Weights of a small GPT-style language model, trained from scratch on English Wikipedia: biases.
Each number is 200 + 20 x the weight over its row's rms, rounded and kept within 0 to 999. Layers, rows and columns count from 0. The size before them is the row's rms in percent of the matrix's.

# layer 3 MLP up, 512x128, rms 0.272, rows 326-432, columns 32-63
084,202,221,178,221,205,206,212,199,203,216,187,219,182,231,237,218,179,213,205,201,232,243,222,204,189,174,183,193,210,193,193,189
105,170,236,171,155,178,212,190,174,190,216,191,214,203,184,189,190,198,202,196,190,208,207,207,192,162,203,259,182,179,212,217,188
097,190,207,167,189,199,180,205,202,196,213,210,194,173,202,207,204,169,182,184,179,205,222,191,230,184,237,210,192,171,235,194,204
113,179,193,177,187,178,194,196,220,216,199,200,202,199,190,169,209,231,200,192,203,182,212,210,238,208,181,169,225,209,237,201,160
095,187,194,168,230,195,246,205,186,190,194,203,206,206,217,206,205,166,222,185,150,217,165,243,202,180,196,184,194,214,196,193,205
110,205,198,195,202,195,204,162,186,208,214,197,221,213,233,195,208,177,190,221,184,240,209,206,161,242,238,194,184,219,162,180,160
110,230,175,197,203,207,201,185,200,237,196,167,214,168,190,219,205,202,208,208,201,182,202,223,204,220,223,217,187,219,187,213,202
080,194,227,207,164,206,221,187,204,251,211,216,207,212,210,217,197,215,216,196,192,191,228,185,222,197,225,219,237,197,222,206,182
088,196,225,158,200,218,232,212,191,193,183,186,185,208,201,194,206,189,206,223,194,194,207,179,207,170,193,184,201,159,211,197,183
103,196,210,187,223,234,215,198,197,192,196,207,202,224,173,209,185,189,176,212,225,203,200,206,209,199,195,197,184,205,223,195,208
095,153,193,180,199,199,207,222,244,184,156,176,182,182,216,180,216,162,187,183,186,210,204,190,231,195,172,214,179,222,214,205,237
095,174,202,190,205,207,208,202,181,198,217,223,227,214,195,204,202,204,209,223,208,205,185,217,245,227,239,244,223,205,220,257,192
117,188,176,174,193,219,210,194,218,169,168,175,213,203,213,180,182,192,220,206,181,194,210,216,218,210,187,195,228,226,180,210,192
106,143,245,185,218,210,187,189,197,188,155,225,246,215,195,188,217,198,198,185,183,219,178,206,203,171,193,199,204,182,228,208,180
107,183,198,204,195,211,195,163,213,194,182,189,212,146,216,227,236,178,184,174,236,198,211,184,200,190,218,202,189,178,237,197,176
101,188,182,198,200,218,217,235,235,216,229,181,192,158,194,220,213,178,228,186,178,210,200,185,206,177,182,173,168,201,172,182,197
098,195,204,219,163,220,231,217,177,213,225,208,229,198,204,202,208,180,220,207,192,179,211,193,241,212,202,201,181,175,199,178,200
097,173,177,201,165,164,213,216,196,244,189,214,209,197,182,221,218,195,217,180,198,183,199,208,224,237,186,207,185,176,232,209,203
103,203,199,191,189,163,212,209,210,196,211,215,222,215,214,144,217,186,197,186,183,233,194,178,223,174,233,180,184,200,210,124,184
113,204,211,201,202,216,213,179,212,186,185,240,202,221,204,187,232,207,170,198,179,220,169,156,195,223,195,180,163,235,189,198,185
096,218,205,224,203,208,209,241,211,195,197,215,220,195,215,199,222,188,230,221,198,203,195,208,206,202,193,156,188,231,201,199,218
087,170,218,187,227,200,212,226,237,200,189,187,217,210,190,205,229,196,178,207,185,240,215,215,205,193,205,195,173,275,192,169,196
087,177,200,225,220,227,208,238,206,173,204,212,187,237,147,230,150,194,194,176,196,223,186,207,203,193,191,205,200,238,183,198,214
116,217,172,202,190,190,210,198,199,165,203,188,202,243,198,181,239,193,222,243,182,230,195,195,199,234,228,205,192,178,213,194,245
105,152,178,209,166,178,199,193,181,239,229,163,202,190,201,188,235,196,218,226,205,192,221,202,243,172,217,220,198,173,234,191,206
094,190,243,161,219,207,196,194,225,213,191,161,226,169,186,193,183,174,206,192,232,209,211,222,224,192,186,216,227,174,204,209,192
099,231,216,203,197,193,196,240,189,203,206,201,222,210,202,217,233,191,184,208,217,215,230,231,191,202,197,228,181,181,241,192,174
089,172,201,149,206,203,225,195,190,206,252,204,172,205,186,193,197,216,197,205,197,219,168,196,223,205,195,170,207,214,202,224,179
093,188,216,209,207,178,198,214,181,181,194,207,199,203,196,205,226,212,183,196,211,186,214,219,212,211,203,216,184,202,141,173,215
098,209,203,176,230,193,192,222,174,207,195,197,193,201,169,223,205,241,231,189,200,212,215,224,192,174,167,167,168,205,216,225,221
095,247,202,184,221,196,237,222,202,182,186,182,208,215,174,214,189,229,193,198,226,171,199,198,217,208,215,211,217,210,150,186,215
116,199,183,170,198,215,186,196,205,232,181,199,226,217,186,206,189,208,199,200,191,213,203,182,206,184,192,191,185,218,242,177,201
108,194,178,196,220,216,233,188,191,193,188,210,204,223,197,229,220,186,189,159,201,209,237,197,228,230,228,181,171,223,200,223,227
091,207,191,171,222,203,182,190,199,213,183,223,208,183,219,220,199,218,199,177,231,232,208,215,164,210,233,198,178,181,216,196,208
100,204,195,178,184,179,212,162,190,222,161,194,196,206,207,199,248,199,218,200,192,185,219,205,223,159,193,179,236,183,207,196,227
102,192,227,183,198,201,204,208,177,203,201,226,207,164,196,178,217,186,218,198,195,238,211,204,215,199,206,194,173,200,198,172,205
101,172,227,206,207,204,206,197,198,223,195,185,217,224,186,184,172,194,203,198,197,159,206,186,225,218,171,193,234,194,219,152,194
095,202,172,206,202,209,207,223,189,199,232,168,231,189,218,186,208,232,183,187,250,171,185,203,171,198,218,183,203,199,189,209,197
111,260,224,172,217,199,230,185,196,163,164,217,198,197,189,201,204,205,201,200,191,239,217,226,192,173,218,185,179,210,180,183,172
103,173,197,198,237,199,193,191,225,202,203,180,194,224,231,186,185,185,200,216,212,218,192,202,181,219,227,204,170,201,218,155,203
088,229,201,183,231,215,203,177,182,206,194,216,192,184,168,174,180,201,200,192,157,196,215,163,217,226,227,186,212,179,203,166,197
103,215,166,183,215,202,181,190,197,216,219,194,207,206,187,195,211,177,184,177,207,180,188,214,165,252,213,203,202,205,179,218,218
103,251,202,168,226,175,171,206,183,192,202,221,225,175,218,198,184,196,180,192,173,217,210,213,145,194,226,195,178,209,195,227,210
095,217,216,207,214,181,190,216,172,209,170,214,189,209,205,183,208,209,184,206,235,179,218,186,205,221,203,180,213,196,242,197,197
083,180,178,192,170,205,214,196,173,180,161,217,208,233,205,181,233,217,183,194,230,195,203,164,175,178,194,193,212,227,178,183,194
103,181,194,210,244,201,198,211,188,211,205,195,217,218,183,177,226,184,173,204,234,204,168,208,224,189,213,187,206,221,187,209,217
100,179,195,190,250,235,195,214,197,195,198,214,255,193,237,170,164,191,197,209,184,231,191,207,200,194,231,169,205,201,218,186,209
094,179,223,199,189,185,211,173,206,238,212,181,208,213,201,215,229,195,231,160,180,186,172,202,205,171,213,161,189,202,213,218,215
095,189,207,211,197,214,182,230,244,195,195,218,192,206,222,217,221,192,171,215,214,209,182,194,205,184,244,189,208,192,202,191,235
083,188,194,196,221,187,213,177,192,202,207,218,214,192,171,149,197,200,189,206,186,210,219,206,225,172,184,169,210,210,229,237,237
101,202,190,211,178,202,259,161,181,212,176,212,228,195,201,207,211,203,214,206,201,218,207,204,221,229,210,196,222,209,181,200,193
099,147,204,201,181,196,207,229,217,183,213,197,212,182,207,207,186,218,221,209,193,209,178,171,209,186,216,208,215,205,216,225,192
105,160,238,179,224,176,202,156,216,224,193,229,200,194,172,205,231,180,206,167,176,200,221,213,218,201,208,214,208,244,193,193,202
099,228,197,192,228,198,193,226,200,189,184,222,214,200,176,215,188,202,181,156,180,187,206,170,188,187,206,193,212,230,203,202,219
084,204,207,201,195,178,179,192,187,226,195,201,193,214,178,200,184,198,187,195,200,220,192,182,198,200,185,200,190,214,178,203,196
084,206,189,167,193,194,173,165,208,182,197,215,220,254,194,206,205,186,207,197,177,212,172,157,170,195,206,185,213,195,221,191,209
089,181,217,221,194,219,184,234,211,200,176,213,200,203,226,182,215,174,210,202,187,192,199,220,217,215,195,193,218,162,182,166,216
082,196,213,162,163,226,187,204,187,200,202,212,174,174,189,181,241,201,209,202,220,206,236,213,214,228,172,230,195,239,217,225,224
095,186,179,210,246,249,183,239,222,198,203,203,227,208,208,192,188,202,180,186,208,192,199,243,155,209,203,174,163,220,206,174,203
104,214,227,215,217,164,191,210,192,208,211,193,194,216,209,202,211,204,213,189,217,208,182,208,206,255,199,182,191,251,207,171,170
095,166,177,211,200,198,176,187,154,211,222,234,197,208,200,174,206,182,191,192,211,152,215,190,204,231,223,191,204,195,208,202,192
102,203,216,159,203,185,228,188,198,194,203,187,213,215,165,169,180,215,201,210,215,181,148,229,200,202,168,203,217,187,190,209,186
105,192,183,210,206,226,206,165,196,191,221,194,189,171,211,233,191,187,158,215,199,212,234,193,188,226,169,240,204,194,175,196,187
111,167,195,201,221,223,223,200,178,176,204,232,194,200,200,191,188,179,213,201,202,170,207,201,201,155,206,199,201,247,197,231,217
114,170,175,195,187,200,207,191,222,251,181,195,174,187,183,205,202,180,191,196,202,202,226,200,210,175,194,177,192,195,227,226,184
088,172,226,205,196,178,240,181,186,184,235,226,196,214,177,199,188,194,212,188,196,194,209,203,226,158,192,194,241,219,222,207,183
101,207,235,161,235,215,228,196,204,204,186,199,217,161,173,224,187,218,173,179,198,193,180,188,185,186,194,227,221,198,183,204,164
099,205,222,181,205,178,176,231,203,208,202,186,206,216,184,216,204,197,227,147,184,182,208,193,228,180,217,188,235,209,212,230,191
097,211,208,183,224,194,249,238,184,179,184,231,222,214,194,165,163,199,203,194,205,225,206,198,178,211,235,178,205,214,157,203,178
110,195,231,180,181,188,186,177,222,209,172,208,209,233,225,209,172,228,200,170,219,224,201,194,193,193,222,206,185,232,219,226,215
089,188,171,191,224,218,204,202,243,197,205,200,202,199,208,206,189,198,201,190,190,189,185,183,171,229,200,189,214,175,223,205,207
106,174,219,171,213,165,236,190,209,191,200,206,205,203,188,176,190,174,199,145,231,188,156,208,211,156,190,163,177,205,200,203,207
117,227,222,192,248,185,198,198,227,178,203,194,198,181,209,198,211,175,234,238,216,212,196,236,161,212,170,203,186,236,225,219,218
102,216,205,210,200,195,173,192,206,171,186,179,192,208,179,189,178,183,198,162,196,177,190,203,210,223,190,216,182,222,174,209,186
092,187,208,205,232,193,194,190,199,205,197,203,163,206,170,216,192,186,182,194,187,196,187,241,162,215,186,184,199,212,161,209,235
096,196,248,207,214,167,227,218,178,198,195,237,187,171,190,189,211,203,210,187,153,207,220,214,203,218,235,193,212,192,208,216,162
099,202,190,208,224,198,186,173,229,188,202,192,178,211,194,196,197,201,225,235,189,187,192,191,230,229,221,204,212,179,192,220,212
099,186,191,201,211,165,222,198,221,198,176,219,225,205,188,221,188,201,234,176,185,239,206,212,197,173,205,177,229,229,197,207,192
104,183,179,184,210,179,212,202,216,193,172,200,174,188,164,221,232,228,204,201,166,167,206,195,190,213,187,235,213,204,241,232,208
098,181,207,203,205,210,185,174,202,198,209,194,181,186,222,212,236,209,175,186,191,197,190,205,229,204,230,198,165,214,235,233,150
075,179,183,179,186,188,206,176,209,219,200,207,210,211,202,215,208,218,189,224,211,126,198,212,206,212,218,193,207,221,171,197,223
123,222,219,204,190,163,225,187,214,176,195,221,189,229,148,181,238,226,193,194,197,221,188,183,204,182,163,198,169,188,194,220,175
093,209,185,199,174,192,196,165,257,195,243,191,199,206,166,202,177,207,208,177,212,207,188,198,183,176,148,176,187,205,210,204,221
096,209,215,191,206,189,223,194,204,200,213,199,213,207,186,183,187,240,175,194,200,224,214,169,252,200,182,194,196,211,226,196,155
120,196,199,204,197,198,208,210,203,218,198,213,155,187,174,209,203,198,181,221,196,215,216,167,200,184,189,166,185,241,195,223,155
104,177,210,231,185,180,202,225,218,195,180,194,199,199,237,229,213,203,202,194,175,220,214,191,218,231,231,191,178,193,142,165,196
110,173,211,189,192,195,210,249,204,196,204,172,187,237,218,210,201,192,212,214,229,191,204,176,248,203,216,200,202,221,186,199,214
099,185,184,189,221,182,174,195,194,207,229,206,188,212,202,168,204,206,171,171,197,211,217,208,218,190,196,176,189,200,189,186,182
100,237,212,181,194,182,195,167,176,175,243,199,220,227,154,201,198,253,251,217,206,203,207,207,213,196,212,218,196,200,214,175,166
086,185,188,207,181,178,216,178,173,213,173,210,230,235,157,225,224,189,216,182,164,212,177,198,175,191,207,202,238,180,201,228,197
108,178,218,201,194,199,219,193,173,171,217,193,165,220,177,208,173,198,215,209,192,201,199,196,206,209,193,224,187,204,181,221,170
096,206,199,160,207,182,202,225,192,190,181,171,198,163,222,168,224,167,207,206,185,197,176,207,208,209,206,173,201,225,191,191,199
087,209,185,200,175,190,199,186,221,234,228,202,221,219,188,211,196,162,227,180,225,196,189,174,202,225,173,168,180,232,201,210,184
095,173,208,168,230,210,204,199,183,170,221,204,215,218,179,155,176,202,222,199,185,213,177,232,209,189,226,207,181,197,176,182,205
108,189,209,233,226,165,204,202,202,187,181,180,172,192,224,161,221,205,224,171,170,160,206,162,215,211,202,204,207,227,215,190,229
132,239,205,176,200,183,221,208,217,199,176,176,178,182,201,222,192,197,223,191,179,193,230,201,212,198,196,208,162,214,213,216,189
102,191,182,192,233,187,194,199,213,201,172,214,213,210,211,175,204,173,195,250,196,191,200,216,203,190,194,204,214,208,177,198,184
100,180,170,193,161,209,237,197,186,190,216,171,206,215,176,233,195,176,190,242,228,171,186,185,182,237,200,178,213,170,210,215,225
077,210,176,187,210,176,213,210,177,220,188,246,201,199,164,188,207,202,197,179,235,221,209,246,157,189,225,176,203,222,192,234,169
097,222,211,221,208,172,191,218,162,199,177,210,209,205,177,204,171,199,188,223,224,185,204,196,229,193,171,171,184,213,187,210,174
103,213,211,199,229,193,217,192,217,218,174,170,178,165,205,204,226,200,175,181,172,212,188,223,203,176,211,192,176,204,235,197,196
096,182,228,199,199,215,231,217,211,215,218,214,199,207,225,195,206,179,185,158,194,216,197,193,174,164,223,217,193,195,187,219,190
094,200,217,188,188,146,232,166,225,185,209,221,174,198,198,218,231,208,201,208,207,221,218,162,229,195,211,193,216,197,193,241,220
094,219,196,186,226,221,227,188,188,205,213,223,174,199,197,191,153,240,238,214,195,198,185,184,201,249,212,215,202,203,194,206,248
096,209,204,222,225,203,208,192,179,194,216,189,210,192,207,210,185,193,200,216,192,197,200,211,192,171,201,171,243,186,180,171,219
112,228,199,212,234,177,242,187,161,242,200,193,201,208,186,195,239,194,214,215,173,216,253,193,221,234,190,170,178,198,182,182,191
096,188,211,210,241,192,219,208,199,201,186,190,209,198,198,205,250,188,192,203,195,206,216,230,214,176,231,189,232,193,190,189,182
# layer 3 MLP down (transposed), 512x128, rms 0.232, rows 326-432, columns 32-63
102,169,205,191,193,197,188,181,209,219,164,223,218,195,204,209,162,175,218,228,220,172,177,154,207,216,238,196,204,195,208,211,185
111,204,237,218,185,209,220,190,205,182,178,183,167,173,198,215,157,200,196,201,192,214,235,207,185,189,158,206,231,196,190,193,225
115,231,166,185,194,221,223,192,189,199,197,209,208,181,224,190,154,208,207,234,206,181,206,226,174,196,215,196,183,193,185,198,186
104,229,218,206,225,219,194,182,205,200,211,194,191,204,203,190,178,214,224,215,222,191,209,235,196,149,213,202,185,167,205,217,195
102,184,200,206,197,209,178,204,182,222,194,232,198,212,206,219,189,184,170,135,149,203,211,212,209,186,190,210,217,212,171,191,228
105,211,212,208,202,177,219,212,268,223,197,185,228,234,195,187,248,199,197,223,188,242,189,171,191,217,197,215,202,188,155,207,173
117,151,181,189,203,197,215,207,200,199,210,200,164,220,168,166,202,187,207,170,201,196,210,199,195,186,179,215,204,211,202,207,190
087,188,199,211,207,177,172,186,196,198,205,163,191,200,204,213,222,186,216,181,198,183,163,221,177,223,214,203,214,204,171,221,205
102,198,177,195,200,208,170,168,199,201,232,196,197,169,176,193,175,206,196,193,244,213,178,204,219,206,194,207,225,209,210,211,208
103,188,223,194,206,179,213,199,186,203,188,191,175,202,196,200,224,192,194,181,212,200,200,207,196,206,202,227,228,224,178,192,147
102,211,161,233,202,174,201,205,186,211,186,176,256,197,193,201,164,201,186,192,207,199,183,208,198,193,215,214,223,192,156,187,198
077,162,214,172,219,243,165,189,215,201,192,190,192,201,223,193,199,217,200,149,185,205,229,210,218,188,214,205,224,223,210,200,196
096,186,200,230,162,224,182,180,195,214,214,193,193,197,186,195,195,186,232,235,183,194,226,190,199,192,206,207,215,225,182,233,217
087,179,195,204,209,198,184,186,191,206,172,184,232,189,190,183,192,214,180,215,208,209,163,196,186,185,173,220,215,168,199,207,206
108,181,213,204,168,203,190,231,186,188,189,203,215,223,198,185,194,226,197,219,199,205,219,220,203,211,203,190,209,225,166,187,196
114,212,182,226,169,190,201,193,182,224,232,181,210,167,216,180,198,203,213,228,168,158,202,189,157,187,196,188,196,190,186,225,220
087,171,211,178,196,233,177,216,183,201,209,190,225,244,176,226,219,167,201,214,230,184,186,217,205,195,166,143,186,157,176,184,199
089,199,192,184,193,173,232,213,183,195,205,164,218,188,221,177,220,145,212,197,175,227,217,239,217,188,173,168,181,195,211,177,208
116,198,172,180,204,220,184,203,186,174,181,211,217,195,190,211,205,209,197,215,185,196,210,238,188,200,203,201,195,223,170,222,218
101,182,165,203,208,234,183,217,204,197,200,204,183,213,221,154,202,208,206,210,220,195,207,200,180,204,219,187,171,183,206,200,193
093,208,211,205,213,179,170,197,248,200,199,217,227,187,229,204,225,210,187,234,217,209,192,222,182,179,185,181,188,199,190,215,219
090,201,174,234,190,188,168,239,257,227,229,195,208,230,230,223,163,196,209,194,202,205,203,194,184,220,165,229,213,204,192,219,182
075,180,204,199,190,181,207,206,238,234,191,185,198,204,198,196,204,214,221,187,222,204,195,184,244,223,188,201,232,204,210,213,205
095,211,184,200,203,231,196,206,186,176,175,217,206,187,224,202,195,185,221,233,205,176,185,178,183,205,247,229,206,227,218,191,229
123,194,193,205,204,189,228,210,224,215,179,239,206,182,174,217,164,187,197,161,227,188,192,194,198,223,191,182,221,228,191,211,175
117,149,165,189,238,208,198,198,179,198,185,200,189,210,196,199,185,236,234,208,184,197,208,217,209,221,164,167,193,176,164,194,198
097,200,201,229,212,230,195,249,170,203,220,199,212,170,178,210,183,182,158,221,205,246,208,196,192,202,159,201,226,197,228,223,211
079,238,211,190,218,191,184,194,215,199,198,193,197,208,221,222,236,191,191,241,211,199,210,192,239,182,226,197,190,176,210,208,188
093,175,176,173,214,239,147,197,201,203,182,211,228,203,214,236,192,179,232,190,217,217,235,193,195,216,172,185,193,209,184,221,204
100,185,178,222,192,234,209,200,190,234,199,211,239,180,195,205,186,187,210,208,184,231,213,170,196,219,171,205,202,222,167,196,210
090,188,171,193,177,189,198,190,187,185,161,224,202,218,193,190,226,178,193,209,213,196,217,216,207,173,240,191,185,186,228,190,224
091,195,185,193,235,163,221,199,168,181,171,197,221,194,203,222,199,239,171,252,202,201,204,222,188,186,206,225,210,178,147,232,198
112,165,175,207,179,193,195,179,238,197,194,217,190,166,225,215,219,213,168,205,193,191,213,182,218,191,197,171,176,138,179,200,198
113,180,205,206,183,200,198,204,181,229,222,195,211,235,210,200,195,221,191,202,180,192,168,159,229,157,150,208,200,189,192,182,202
106,193,191,184,219,167,189,164,156,247,220,200,202,164,178,194,191,162,204,197,208,195,199,189,204,196,193,208,200,188,228,181,202
111,148,202,189,192,201,197,193,180,189,181,201,237,164,189,212,199,201,200,240,204,179,224,174,199,218,227,168,197,235,169,205,187
098,204,179,158,215,217,199,199,198,238,185,154,204,181,169,221,220,223,177,205,215,221,210,233,209,219,189,184,214,223,196,227,207
102,213,176,169,221,210,177,197,206,223,190,203,200,201,232,197,190,222,163,216,232,194,200,207,200,220,193,200,208,225,232,171,189
094,212,206,170,189,238,219,181,200,201,170,202,218,181,206,212,240,195,232,249,223,190,185,222,206,185,199,169,224,212,226,202,198
095,216,167,213,211,205,178,205,158,208,221,220,248,175,225,187,165,204,200,201,168,193,224,233,194,212,197,207,201,211,189,239,218
118,173,167,174,222,227,220,199,219,201,222,215,202,212,204,229,225,207,202,198,186,181,189,209,211,182,189,202,205,206,192,207,219
083,199,169,216,206,213,196,202,224,192,198,172,189,213,224,170,171,208,212,173,216,191,201,223,172,217,235,231,187,177,194,196,197
109,200,237,201,170,194,245,169,166,197,203,203,219,212,207,199,200,210,189,226,177,192,207,183,223,193,181,169,240,229,199,195,202
089,224,192,227,209,201,187,174,222,157,191,231,189,215,214,220,197,205,158,230,194,219,236,225,217,203,211,194,184,186,208,216,201
096,212,166,178,235,235,200,201,222,147,178,203,199,198,211,193,215,225,184,202,201,204,211,165,170,186,168,200,217,218,199,152,255
089,213,219,229,198,216,186,193,194,215,178,187,177,226,173,228,189,209,217,164,203,220,177,219,188,185,175,174,209,208,209,209,204
099,216,238,237,186,210,188,192,199,200,206,196,196,219,206,189,182,224,215,198,225,196,195,207,178,164,169,191,220,188,196,201,245
085,187,200,195,155,244,201,215,203,212,199,179,199,188,231,201,228,208,271,197,192,201,221,177,194,193,206,195,193,201,193,210,182
090,153,161,202,195,189,196,175,234,189,221,182,174,220,189,199,203,187,219,178,210,210,203,195,199,176,209,218,192,235,233,206,198
097,194,206,197,172,180,194,218,208,205,223,182,202,227,190,163,192,202,189,170,201,202,196,225,219,177,194,193,191,176,199,188,196
103,194,195,199,230,209,197,214,177,173,214,211,184,233,210,234,213,182,198,198,193,194,180,198,161,188,233,204,186,204,191,207,178
091,221,210,186,196,187,199,201,187,183,181,213,198,203,171,230,201,200,224,212,224,227,178,183,206,250,184,227,163,189,194,196,243
099,192,221,196,168,230,185,219,215,193,233,187,196,198,176,209,223,200,192,215,210,219,173,216,188,221,215,186,211,187,214,198,222
107,188,198,240,189,216,235,199,188,203,187,199,170,219,166,201,204,232,232,168,188,207,188,210,206,192,163,243,215,213,187,208,205
124,241,219,197,219,203,217,220,187,211,211,219,210,200,175,245,184,208,170,217,207,200,187,174,230,204,247,216,174,220,198,204,226
088,198,207,184,174,191,146,203,210,198,176,208,182,220,186,188,211,222,223,210,203,197,162,199,197,227,191,179,169,207,184,213,200
096,240,197,198,169,178,212,171,211,210,221,211,215,215,176,185,203,218,214,180,206,224,199,183,195,200,239,187,194,189,186,195,221
095,225,198,190,201,177,193,203,229,176,200,185,134,181,200,193,219,231,167,152,214,177,184,205,216,194,188,206,219,221,198,223,221
095,194,205,239,162,206,202,183,179,219,197,191,168,208,218,216,184,186,237,243,201,207,206,162,253,191,204,191,236,190,189,183,169
110,179,187,190,240,239,197,209,171,208,194,210,232,218,212,200,220,207,201,233,218,239,224,209,210,215,185,199,157,238,189,208,197
100,200,185,239,181,208,180,199,191,232,213,199,208,217,183,186,169,189,184,206,185,196,210,206,210,170,199,214,167,218,192,194,177
094,163,183,248,179,215,184,208,229,209,191,218,197,154,237,252,190,187,212,215,182,178,230,190,207,182,217,226,177,213,208,178,180
104,234,197,185,192,180,191,166,239,244,211,216,231,167,190,216,209,203,196,197,243,206,184,200,187,197,194,200,171,193,189,223,178
092,219,173,207,233,170,227,176,193,191,207,212,200,225,231,196,187,180,205,217,253,204,223,203,205,206,194,222,216,212,192,209,195
116,181,169,218,208,193,179,219,186,222,178,204,191,147,185,208,178,207,219,216,201,206,192,207,213,205,222,206,189,193,181,220,181
086,174,190,195,190,245,203,201,221,198,205,188,207,223,223,208,208,221,199,179,199,198,207,216,185,177,210,189,187,232,232,214,160
101,182,182,206,204,193,188,193,198,194,208,189,188,255,179,232,198,208,198,206,199,170,229,177,230,198,166,184,185,194,188,188,188
097,239,187,184,222,194,173,192,208,193,178,213,200,195,203,224,206,207,228,189,186,172,225,191,188,203,190,213,198,217,217,200,187
120,176,216,181,230,206,214,176,211,216,199,201,181,191,233,198,217,193,174,229,208,187,213,205,237,172,153,184,168,169,197,186,206
085,206,198,212,199,191,215,180,197,197,148,188,223,220,214,215,195,246,209,195,190,196,192,205,220,210,194,246,232,175,179,235,232
086,213,185,185,165,193,171,185,189,203,171,190,173,243,194,196,189,224,177,206,185,221,218,213,219,206,176,227,177,194,204,177,225
100,229,180,178,194,217,228,212,154,227,207,219,201,220,182,172,220,173,180,209,237,248,167,226,205,228,247,189,220,232,206,166,186
114,219,208,204,179,223,202,214,198,216,214,217,219,158,209,168,222,179,218,236,232,186,193,185,221,201,218,196,195,212,260,179,204
099,184,181,216,189,199,181,199,197,193,185,154,167,154,235,201,190,200,217,184,183,151,222,213,178,235,216,228,185,206,184,191,205
084,181,198,217,176,248,208,186,199,215,186,177,230,173,231,207,195,228,219,201,192,214,226,204,174,210,199,193,174,199,219,206,204
079,184,209,209,179,208,160,189,217,215,191,205,205,192,223,196,197,205,191,202,211,207,208,187,197,206,215,203,198,214,203,164,193
102,246,199,197,163,206,223,197,188,215,182,198,239,188,190,191,186,186,200,189,174,180,232,184,206,211,199,172,211,225,182,192,211
083,216,175,233,198,200,201,223,215,200,193,237,216,183,212,202,184,204,201,179,230,210,191,220,176,200,194,209,208,204,179,165,190
103,186,219,193,182,173,209,181,232,201,202,208,200,180,193,218,189,206,197,184,160,191,195,162,180,194,180,212,217,222,210,174,200
109,189,210,211,214,191,176,182,211,189,196,198,205,194,193,191,206,147,179,206,203,239,190,200,214,225,220,193,188,220,205,174,175
147,226,233,199,208,188,218,192,172,206,198,214,197,187,177,223,220,195,216,189,191,215,192,195,213,209,201,185,191,189,194,185,178
088,227,205,203,180,198,223,208,207,220,207,187,215,182,222,230,199,214,195,193,208,195,212,205,197,229,223,215,211,171,208,199,208
077,189,176,209,166,212,189,217,190,211,212,174,192,236,226,194,183,235,186,127,189,189,216,180,188,237,206,234,180,185,242,167,193
106,159,209,186,217,237,191,194,172,253,151,204,189,187,206,222,192,191,186,200,181,223,177,182,181,208,214,214,189,234,215,195,215
112,215,205,217,224,213,190,170,188,196,197,135,186,203,198,197,174,229,190,172,218,207,189,235,200,222,191,236,171,224,231,192,216
098,197,231,237,221,183,193,237,229,203,193,229,184,192,183,198,205,208,227,185,210,170,199,203,218,156,214,166,217,149,167,233,204
095,233,216,191,187,207,203,243,182,209,188,195,207,227,219,204,229,198,229,203,217,184,175,210,216,222,196,194,229,191,146,195,187
097,217,171,214,192,209,199,202,219,174,221,209,187,189,189,217,174,196,209,193,205,182,225,234,204,225,213,213,220,173,192,177,201
107,151,200,200,204,221,156,237,182,191,203,242,205,188,203,225,219,204,207,214,205,187,210,182,157,192,233,181,209,218,186,190,219
080,182,170,195,182,228,212,211,176,187,161,192,217,228,184,191,197,216,211,201,149,201,235,195,209,205,227,211,183,209,213,187,171
115,183,172,201,167,215,199,181,163,202,218,185,200,198,179,230,186,200,188,206,216,215,194,194,218,188,208,235,178,161,215,217,204
095,196,208,182,201,172,202,192,184,229,200,239,172,194,204,234,198,185,204,203,164,179,227,169,211,205,176,166,158,219,190,225,194
107,175,207,206,258,195,219,202,212,196,170,187,173,187,200,187,208,207,195,194,198,201,197,229,228,188,242,233,210,173,176,194,193
096,211,180,236,237,187,196,213,168,208,177,198,196,182,189,214,211,219,198,224,193,184,225,213,219,202,220,205,200,139,187,182,205
096,171,198,229,224,199,189,189,203,189,184,186,219,218,214,138,231,202,207,261,189,173,196,188,197,227,206,193,218,243,200,191,211
097,228,199,186,197,206,215,220,193,185,164,204,224,227,192,204,202,224,214,202,190,178,217,198,213,215,199,188,219,154,189,178,174
113,200,185,210,203,211,182,238,163,201,208,190,244,220,164,230,231,199,182,191,199,192,190,201,191,199,168,187,191,208,221,202,219
078,183,189,181,166,219,205,198,207,210,163,189,185,224,235,160,178,204,193,202,206,187,189,186,206,218,179,231,207,180,179,167,181
097,158,204,221,179,192,224,229,218,172,202,182,223,217,248,192,188,184,187,217,191,207,215,158,211,183,197,230,206,187,202,183,210
101,207,189,200,187,207,166,205,191,213,194,181,186,220,222,180,195,194,201,204,239,185,178,216,169,192,216,198,205,221,193,220,222
108,197,194,203,219,204,199,216,205,206,220,235,243,212,218,224,174,194,219,216,162,177,259,175,204,231,221,229,225,189,215,182,182
088,190,199,177,174,201,243,199,195,232,237,219,195,207,211,197,215,186,181,207,202,244,201,218,174,197,185,199,200,163,201,204,179
088,195,199,198,192,219,151,221,229,195,192,199,229,209,241,180,158,165,215,183,206,181,212,216,197,210,256,215,174,222,192,182,213
098,174,179,203,240,204,192,184,198,191,207,227,217,206,180,199,190,215,168,204,180,213,214,205,218,199,202,190,207,226,200,193,208
085,155,201,220,228,203,219,179,211,207,230,212,172,205,180,223,165,212,209,195,185,198,218,202,198,192,180,193,207,235,199,211,226
120,199,223,198,172,172,224,214,196,162,162,209,216,219,172,206,226,186,211,192,193,195,205,186,204,190,178,180,214,171,207,229,208
075,221,159,220,181,223,180,217,211,221,211,167,219,203,183,195,170,224,234,194,192,191,198,205,194,225,229,217,187,197,212,197,207